{
  "n_layer": 9,
  "d_model": 256,
  "n_head": 4,
  "n_kv_head": 4,
  "head_dim": 64,
  "d_mlp": 896,
  "vocab_size": 8192,
  "activation": "tanh_gelu",
  "norm": "layernorm",
  "norm_place": "pre",
  "norm_eps": 1e-06,
  "positions": "learned",
  "qk_norm": false,
  "attn_scale": 0.125,
  "bias": "all",
  "tie_embeddings": true,
  "parallel_block": false,
  "init": "normal",
  "init_std_qkv": 0.034,
  "init_std_o": 0.00802,
  "init_std_up": 0.034,
  "init_std_down": 0.00429,
  "optimizer": "muon_variant",
  "lr": 0.00997,
  "lr_mult_o": 2.0,
  "beta1": 0.95,
  "lr_head": 0.00636,
  "warmup_steps": 200,
  "schedule": "wsd",
  "decay_fraction": 0.776,
  "decay_shape": "linear",
  "final_lr_fraction": 0.05,
  "batch_tokens": 65536,
  "seq_len": 256,
  "doc_mask": false,
  "train_tokens": 539400000,
  "steps": 8231,
  "dataset": "wikipedia_en"
}
Each number is 128 + 24 x the weight over its row's rms, rounded and kept within 0 to 255. Layers, rows and columns count from 0. Numbers have three digits each. The size before them is the row's rms in percent of the matrix's.

# layer 6 attention query, 256x256, rms 0.111, rows 0-99, columns 64-127
093:074170137065110130128120152151118151096129168139042134136097118152148126110122176159122144147148120154118085124150132123121119139131132123114139173147094132134083153126130083162119096130100151
095:133111151132094134154168117137160143149136132122127072123159177112137101172133129097144125160155141123109149146149094114134138133102095131085124119149160119150174124174126139080109155126142117
094:133105133127127159134100093139104154122131142096167133149128132122105085120129123136151178132100110084110179079141123104165117143126127173079118150117139105162098111141158098071126121179118151
091:127148124076122101124127176113129116142098162130126150135164133110104128117130141115126079107114106164121104104133144158115095165149106146100105141127155091137167135140147148103128102136149126
096:145133089152122139093137153102125157168127138115147114117100162123116118146126165124163119152168111127115133141088110106162174140105107102144184131147130162113133161160097135148155134103079135
098:091124160127157120167103093139080133153187071121125132113106153165105128149104134143139100123048142125118135131149125122146165091157162123130123139195112177100099163155103121153103153100069089
101:090145120161184119148133144115112112099078125103138113080140066134123143123155094130163165115164097175111108163134131120143122189130094162117121119115144131133146117148120156119138135108089096
098:094142113126183140107149088128126118113113158145098105125185133126148109129129102108109170154139136080144124119107141123128133111142090114147093101134153153111167152123129158104096116108133119
096:110127155107137137128128076130116134133147149185144156120164131114128108135114152123147129112187099134093077156173141090157110122152098144153138128087101157144108115112132122093116100106153122
096:169155108147132115120076088123088124153126143153113127086152152103122071105144155122149145162176119123166175131107168123101130124116090132137139129106152112171110144111143137145094117073086156
094:083108113161101115156124128137127124134151145095148132112108154127191167164127106124111134120079124158147146127153121135100112093085103146149142144121113156097193111118143134160103102098127142
093:151124149131120141123116124119132125097120123107148138121096123097091121137128086125114141107134094087114093168105124133098124157164119154117136140137120107159116147151132074141120102132153159
093:126104140140088142150105137132100109129149158154139146136128063158090110138145103110131070132185105108082173112120131152116087162116140077119113115127173103082134160116129100151093174088121126
094:120129127133076197150138118120109139141122129138155143099132181145122077106164126127158106127134065140146127138116153111116162094157130158141114134140089134104141117118153146165088132131127121
095:165105127127122167126107128153116121115184106148118133119063098157084138098146127115136124118131098115159097143139143143122177101101116100137119145153165087126123140168113131118147115095107104
097:134130185117173203124111118160118154080102151140160118129083141104084129154094129112095151113131147147144165134101149102130129134131106141101160164098167133129147143131125114103116129086100101
101:151137121191115097134152166123137096134091111129094135103139089110120130141149145127105142143074123128088112145152148157132140067109136130155161147111132135121154155155134148178120130137105172
092:155120136137111169120151150116138091105158178118094131155064118123178096173115129090109145137129141124094137148143170109117107134153117162145177116139118148127161149112120122149106142111160175
097:101132115134123129147097122132100122179171129127104112136111112123114143098137143194114101117107139124129124149105118107119102117088124104123130181098123102133119145158153116126091146138116109
097:162106129127148092142108111158138187111158095127157111111088146131157113124108110118145124152156131108098117135121134134138115132107143139163134095132120119146156146126123131115126112188115103
093:132137123092131146123106131146135100133145162151144125075123111149112136158147108152141102115145127094146165155143153111105066117150096044125131103140139148150091133099095092098147154165136123
098:113154143124115110133088120139136115121119110095143098101126123174171149129129114146161101122118123162157141108121114106103127083142111119123160088115112163093145148122169131096151133067139210
090:115101147179143085116105148119124157135121132124150168137118138144094132163170127129109128137098111173120112100116124131094078137109061129144103146153155125164158099104079121129144145140145139
098:109162116122098151152121174082141182123144147172128136124160148120088182097119095117112139136124140119080137068109108131085151138142108113175159076116141148149119169141108160148105127158104142
096:102127139150120129122164183104085140099128137099126156134139110081162127083115083145170152117153163136183161116144143110126152111136138141100147139158121074090122090146144104125105158162106133
100:162092137124098098125160100116155103086170094142133113135130129144148085149159146113129148076151118146114082118171103150142169104119139121090154066111095102113137138102113063132141117137104145
097:096125135164111137136093145171117151141133164129146120117145141193134121138159156124122148166106121118108149122130119065100148128133133124130173109120135066089137130138092097148134100153178145
096:079092115141127125115148148123134100134115125114124112138132131153119127128156143124125084101110110121131131117124134097150147158119122069151102108107133125105133130165082162128107108132129113
095:102083136140183106131152108101145135106138158172155147130136138147168096106123121119124105111110113145124145109109110138131169136130108112182133157086064153139140124136135129156130172127116125
093:116155135114158105121158093178127176182110118135094184152086130145132111114150135084129153149164138142111140128136132159100085092142091111145099129117141088098128121117183118094142159174102135
100:104121163140154106111138156163141138157167116120129112119121131166087105133100120128162120132065104127149102127144120141143164149135110131109136150129093103125132096156131132152130137093138109
093:152071120117088104133108135138118169112104128106100106139132109124111156123125115136104145121127139138140121116158129095138147156106071122138130134128104112103140162095150120121152120132140130
102:130113122152113148157111141115116154138093114126109114113147101142122072128113125068158121097166164139129111119108139155145085141122169129110121166120076120154154118152138138165102103129130111
091:156120130104105137130121128129156120098118098159113087147185100123138149129142134148135130125140118094091125098079125151162133102161106155156134156114119159124160101094146136139092126116127075
094:127117165110141084171108157084130135167110108107119168115163144096102203152146129116105114170144189119115138102172139107115093132113113113137122098096104119130128116087155156100108144128134070
099:123140138112120106117101131119104147107107111169133116114166087177100144114124153063117122146176111138139132135123148144134122084125113136114135111116172113163151082110141096126166116108119130
101:141128137169142115153170113127125129112115134140122112116164127121146108153130114131148126110135127073128135097157113123115099151153101144158165113148104107139089096082173115122157098107098152
094:125128152148081128107149109109144164098119088090137122102128118124163114116117167133129141131126101117130148096104114189165119101118092135139067074120167096107135093093096152156129121143129143
098:120117147131120111129135113105083124158135150146081147127121135116108142149141122165138168119104104138151140157122091097146102127141148154120140108125127118124135156098124146145141052106106107
097:085107133129119104140167106139137163124157133129122116172110082128138112145134106095158167175152084143157144103105150082124145110144094109112105107139089160126137143117147125152106115146110139
096:108152141116139097151156118157136076148146132118130100126108115117125082137116096119111156143154132170088120143120130159119117091144149119141136108063156121161148150136110148130162130119102101
097:104134147084164118120157145112132135114129145167125129134155128140087152103140157118121138187119087140152149108069105113100152127086158126112128136144071106130130107082143099112127115123117098
100:187119112115134135138134136102104159123145094136106139124088183127117102141159134173140101118173166166123151131135140135178115166147154133153129165138090111167150138108066099154126123078155159
095:163111152175176088154079137147121166128098155156121107082121098133123111107116124124069146109105111148161123155101142116115127129129078126114149127098190117157073109085142146151149115149124108
094:179126173175101129144120150129125129108130198097094131141099117127115141116135117106135145120163106108095140150154096125101166104122135083135121127118095117154102123107142153123137149130105091
095:137121145125124109141117111121117138134126154112162117153077121170110125134132106111182155114087146124136176148138144149121135149112139090127111114164133110120152143170102152123165129107130119
100:080187078106122129140130154150172146138123155126144136123131135116112152182120125143179133147130155131117130114120123099141155139142063137129102079087134122133110134112141141129120145154132135
094:137152131188122142107115114095147155111151135082099174129158181129123078137111159114134137102112144169159154153136122103136120124163108124125124112133132115155097104126133154161105110098122114
093:127175154103156117107166128125114130128126138065146114126137087146125118118145160104150118110123121103126106090121112158139167097161100130097157105113123109118115140119140097090140104157123115
096:172132114158158090158106106138169089133129132120121177162089104131150146116139137169106110124123104113120125124138145090113130125112149145104100086116112123147111136120125095120107130100137115
101:145161144147105172167154131074133126097132166100132107111136166136118146142101115121168122091068119130134112145112128088123073107129101130135109140147114170125091135110150106151100167103090156
094:148130146096145147111132152116104114089099106122164156152126149131168140094179145109141117083103130101120114164147141113166140146125187129173159116123177128143119113102137088127101170152116129
100:138117140126137108163144157121177147170120133090119124129135112125166108140109120109133146149123126117109108150056116153123177161136122162172148080165159129142115134114146122139123101119090148
094:154117082121138095101098163083125140160142104158135129101109138219085146105136064124115140104126135133146112113159183116153119127147136145099134115165160129151076135092175137142139135104112131
099:162122081098153121059114131148147123152101139110105090110129139107131112077099141118156124111124168129138109140135113085050132086137122147139114115156115143101116107140134135143141153079164161
095:085134135145158121134127115151124117075172136123179171117162143111105135113108143111158127174159086111108100128073117127163155136135144097147118124161109118125099106101116160137157132131133098
096:115132133146135123098150098135138116135148133111176159133127139117114119111087102133127126113150110150139128111122136161103108139121072128130117165152127130116095123088178114159114097120162163
092:116133134163142155116114146116146098106117147130123104149097130099085130158098176126112093130167098162133132108116125117165119094123079106155133131128119118137137137165136120154107153130114194
092:159149099143130155143136162116145112153139119108104131142115144084093130162142111152122165165109104149154098073122112159138148132130113158128163116146099142115143133144183125091158151139156133
095:177135136096172081149172080129162122128126117148136108179151140101135155180131164155097111129122129151133123129128100158119156095084106116116102140123153114051135100135157113142116139147100137
094:135145121130141105108124153131156160168144164118126104116164107101149132137128119135109145140147114171112065132151131113131146147115155169159106101147160137137110119160132061146141139095152113
100:151113164153170154159136107132119133164114114113138138117122129125057148138115091111129129141122133116122168146103116145123126116108099191172108131138115149150129104094116109084145134144125107
097:127113136161169132121131086076153057098157076120148173129100138118127118117145132139150140162162174149101078100105098152137142172131107100112143125109162180101125175127152162143145148090161092
095:089124124124084146114112135114113147139085074121132152129065112137126169143130163111130114105136140112151087107133135099080116153150104081126123107132164111100132102181132100119131138160105133
085:135118155123120112119106144147099105153147119099063163075128121112156176151106123160134132126119152140129093118161107086138149106117119139173147124137127110112138176149139164129106133105138150
091:117142079139139107183131131112115109071113143167090126122115103090130150106142125118137135156127141140108163153139141110152133103081115149183146083119180111125092142056096134147162121160118167
091:119117152170116129130149098152160105161083144129140156137111110095143155139167147137101125160121139141097149118148140162134132139128127142128162150100115138144124162142106164138109144129110117
088:152126163131125111085158138091124096130095110113139122122111139128143146173112105099111123151103155115144129132119101149110110134107117130149106139121147059144147094117149110155146120138177134
089:146139145099095134119138124131147133081125153113111124137119111126111128150142155120076081123133092072156090093103172131121159163092149184123095129142167165145123094144092114161107155112125128
092:140141160123131158136114146122061133132114156105118150096153099127143148112132107154138103132150146108118158157128120112085123082167149119142134160101120126103124124109090152114130143104121118
094:140114131167147127146163149112115136122164109112133184146151135094114094145073134129136145147141178162087114151118114088142145154148089104119121160122132153142126108163104127115102101162150115
084:144100168131109148143145153146134128087118140108145110130125117109081116145116122120157133144118131145162131154132126166093107100148127095150117142111108101140116123124098100099131113106106127
087:164141101113104138130116148102092138125133065146123125140141081111134144171124157090112111119138141115088123129119135155163183111132149120173124087125105120118108103102116141125123139126139127
089:102136120070126120148118121137092076150127176097105125126129107161110119137151070129113130127127119155181134152135088095096101162136118095167098099167126083174065100176129120113125128135121149
087:133070137108138097110154062123089075078126112100144119159179170142082118162113117132161143090147142110140156103209144113143124093118138086101139144129157128121121091068132164108132135070108100
085:136157114180122152135137140094124127119132088129132148145110118102137151133119196153091123102091146092126113082157059162116093114083164146157156157101142127117138110147142188154126101114133120
085:114132106152116110122138134109099158147155147083173105135122145142172115135141127134122127129128156117150156155119098145150117155160146134160104155150125111137134099120108124146158087093104110
091:158118154123106134139143161109120176089142096148144125127126137140086107142131146136140161135094133064131112133115082124142162127104113144138152119126094118154137130106119117098186114182165126
086:124147150098102119104131121151128118122113132089155144139099131122139149083113196178170161084105070127126094128146101145147119150144120171132117136099116075157117115094157123169122108089139095
083:133089127146116154099100151154134134162135076169130133143150128068117154145158107138127119113127086159155099140088118142136141124145084136132080153113137153119114066107104125123145126124144107
090:129121123100130183148115134126142129122125177097115122166119132125125084150139160125136151137147119113139114095119173118100123142117072111157141110093124100164122091131110138114094108133132094
095:134104132143110119138145154151140133150122117121111102183133154155116115141149135148140128106114125111132102106130112142170100099127106105120141165120142157117140139066132144105135148117087120
090:128097103123134110124095093151112106111118116107132134092151111162134154146145140095129136165156110093110105115158121143120118160133135087139141144130144123188122115118106168090150083117102125
094:138115083174130148077122110112126135103136123109143121095169115136133111120163119080115124145149132122141099142112115156116128154091174098101074130120154148140075131116146130177142126103105110
083:171132124111125129104145117096112121155115175137106142119091165095123068145121158140113127164128108149105137147133124122133140099134158118129179122087164162113207137126168131131084133116131120
095:141091111155165113178134172131125097146110115098127128122104129114089125111137116112149125143095138133154150077138147099119113149086153129103083118160141153160130095132153140140153164142122120
084:139123100113105114136113155089159161108105140129166136106138164109083119175119105092127151129090138110143128135080125109118111135173108119121133164100106064128140108147120133128136139137156165
085:146124101133128076137123137107116146148136109103173143114067103165112111104128072113133091111100169103144110100109124108132132146105097124101116172156158166080164177121119103072159169170158099
090:170116128176132150131150150136101105164139170112143136090128139091097117145126111142125123122147098125103150108129139129167120136099089101104145091135146141091132151086104150154130169110136131
091:115075095109158153098093119127141138125081127136129111161145117129136147167128167106136105113167154142142105133117161102107144110147092131129082149109127144139178093165115140132154121089114067
090:139116148144148133081175151104108123133152156120092122167107155150126117117105102133082132107162124151138101124147138146112143099140162147110106100125182099113139138119162133125132096165120139
092:081139181119140147161159145150112163133114115103133169143136140107121140148086119135159094142131129130115115133101162114087129085088100104149156151139107107081108097156140167116138137145128114
085:122150140077178111155125135142150092160132160106150165107154144156139155110138101130118107119118128139144124129153115157087158107128120122118143161170102102128105150161100096140128129038081140
089:128145132119144150117144140144128133117095161082110144107150157158179146120142098149105138122127149089156093115152136120087156178126147128104151126145145129149131124154161089096126117124109149
094:090159139157159104174137133130153107138162108084063150149168117106172130141112106128131156152097123150160124119184106129124136124127128110135130139179082117144125119117148091156107130173121109
086:185121097111134130117140117126161145169087126149161126132131151122125160139120163175148128105105121135098105125109108145140107105171095152133154125152134123141137097139120073125104111167109168
086:095133136138142142078167101150180096128102157127085118113134134134162157169157116137127105133121123104120120149119125103128108177132135078143152134144110126090162139163118142175138144161154125
098:111119147120176081138117138126102140120131132121148129138134113133111093134131104112117154145117112168118128095129132103091095158174165117134152134128133066117143127117139085133172098153113100
091:111124151139120106149111148175101143110130135158128127141125177142088095122093120102128139139145117160145119114103166168116148142114055118179156124149053177067130111101116129123119134145185131
093:133160139117120139131127135145138103084117176136123132082081106100147097126114125135120120107148133116162143111147163179120093188121143118146133143157142132152103122096108164100124140069133110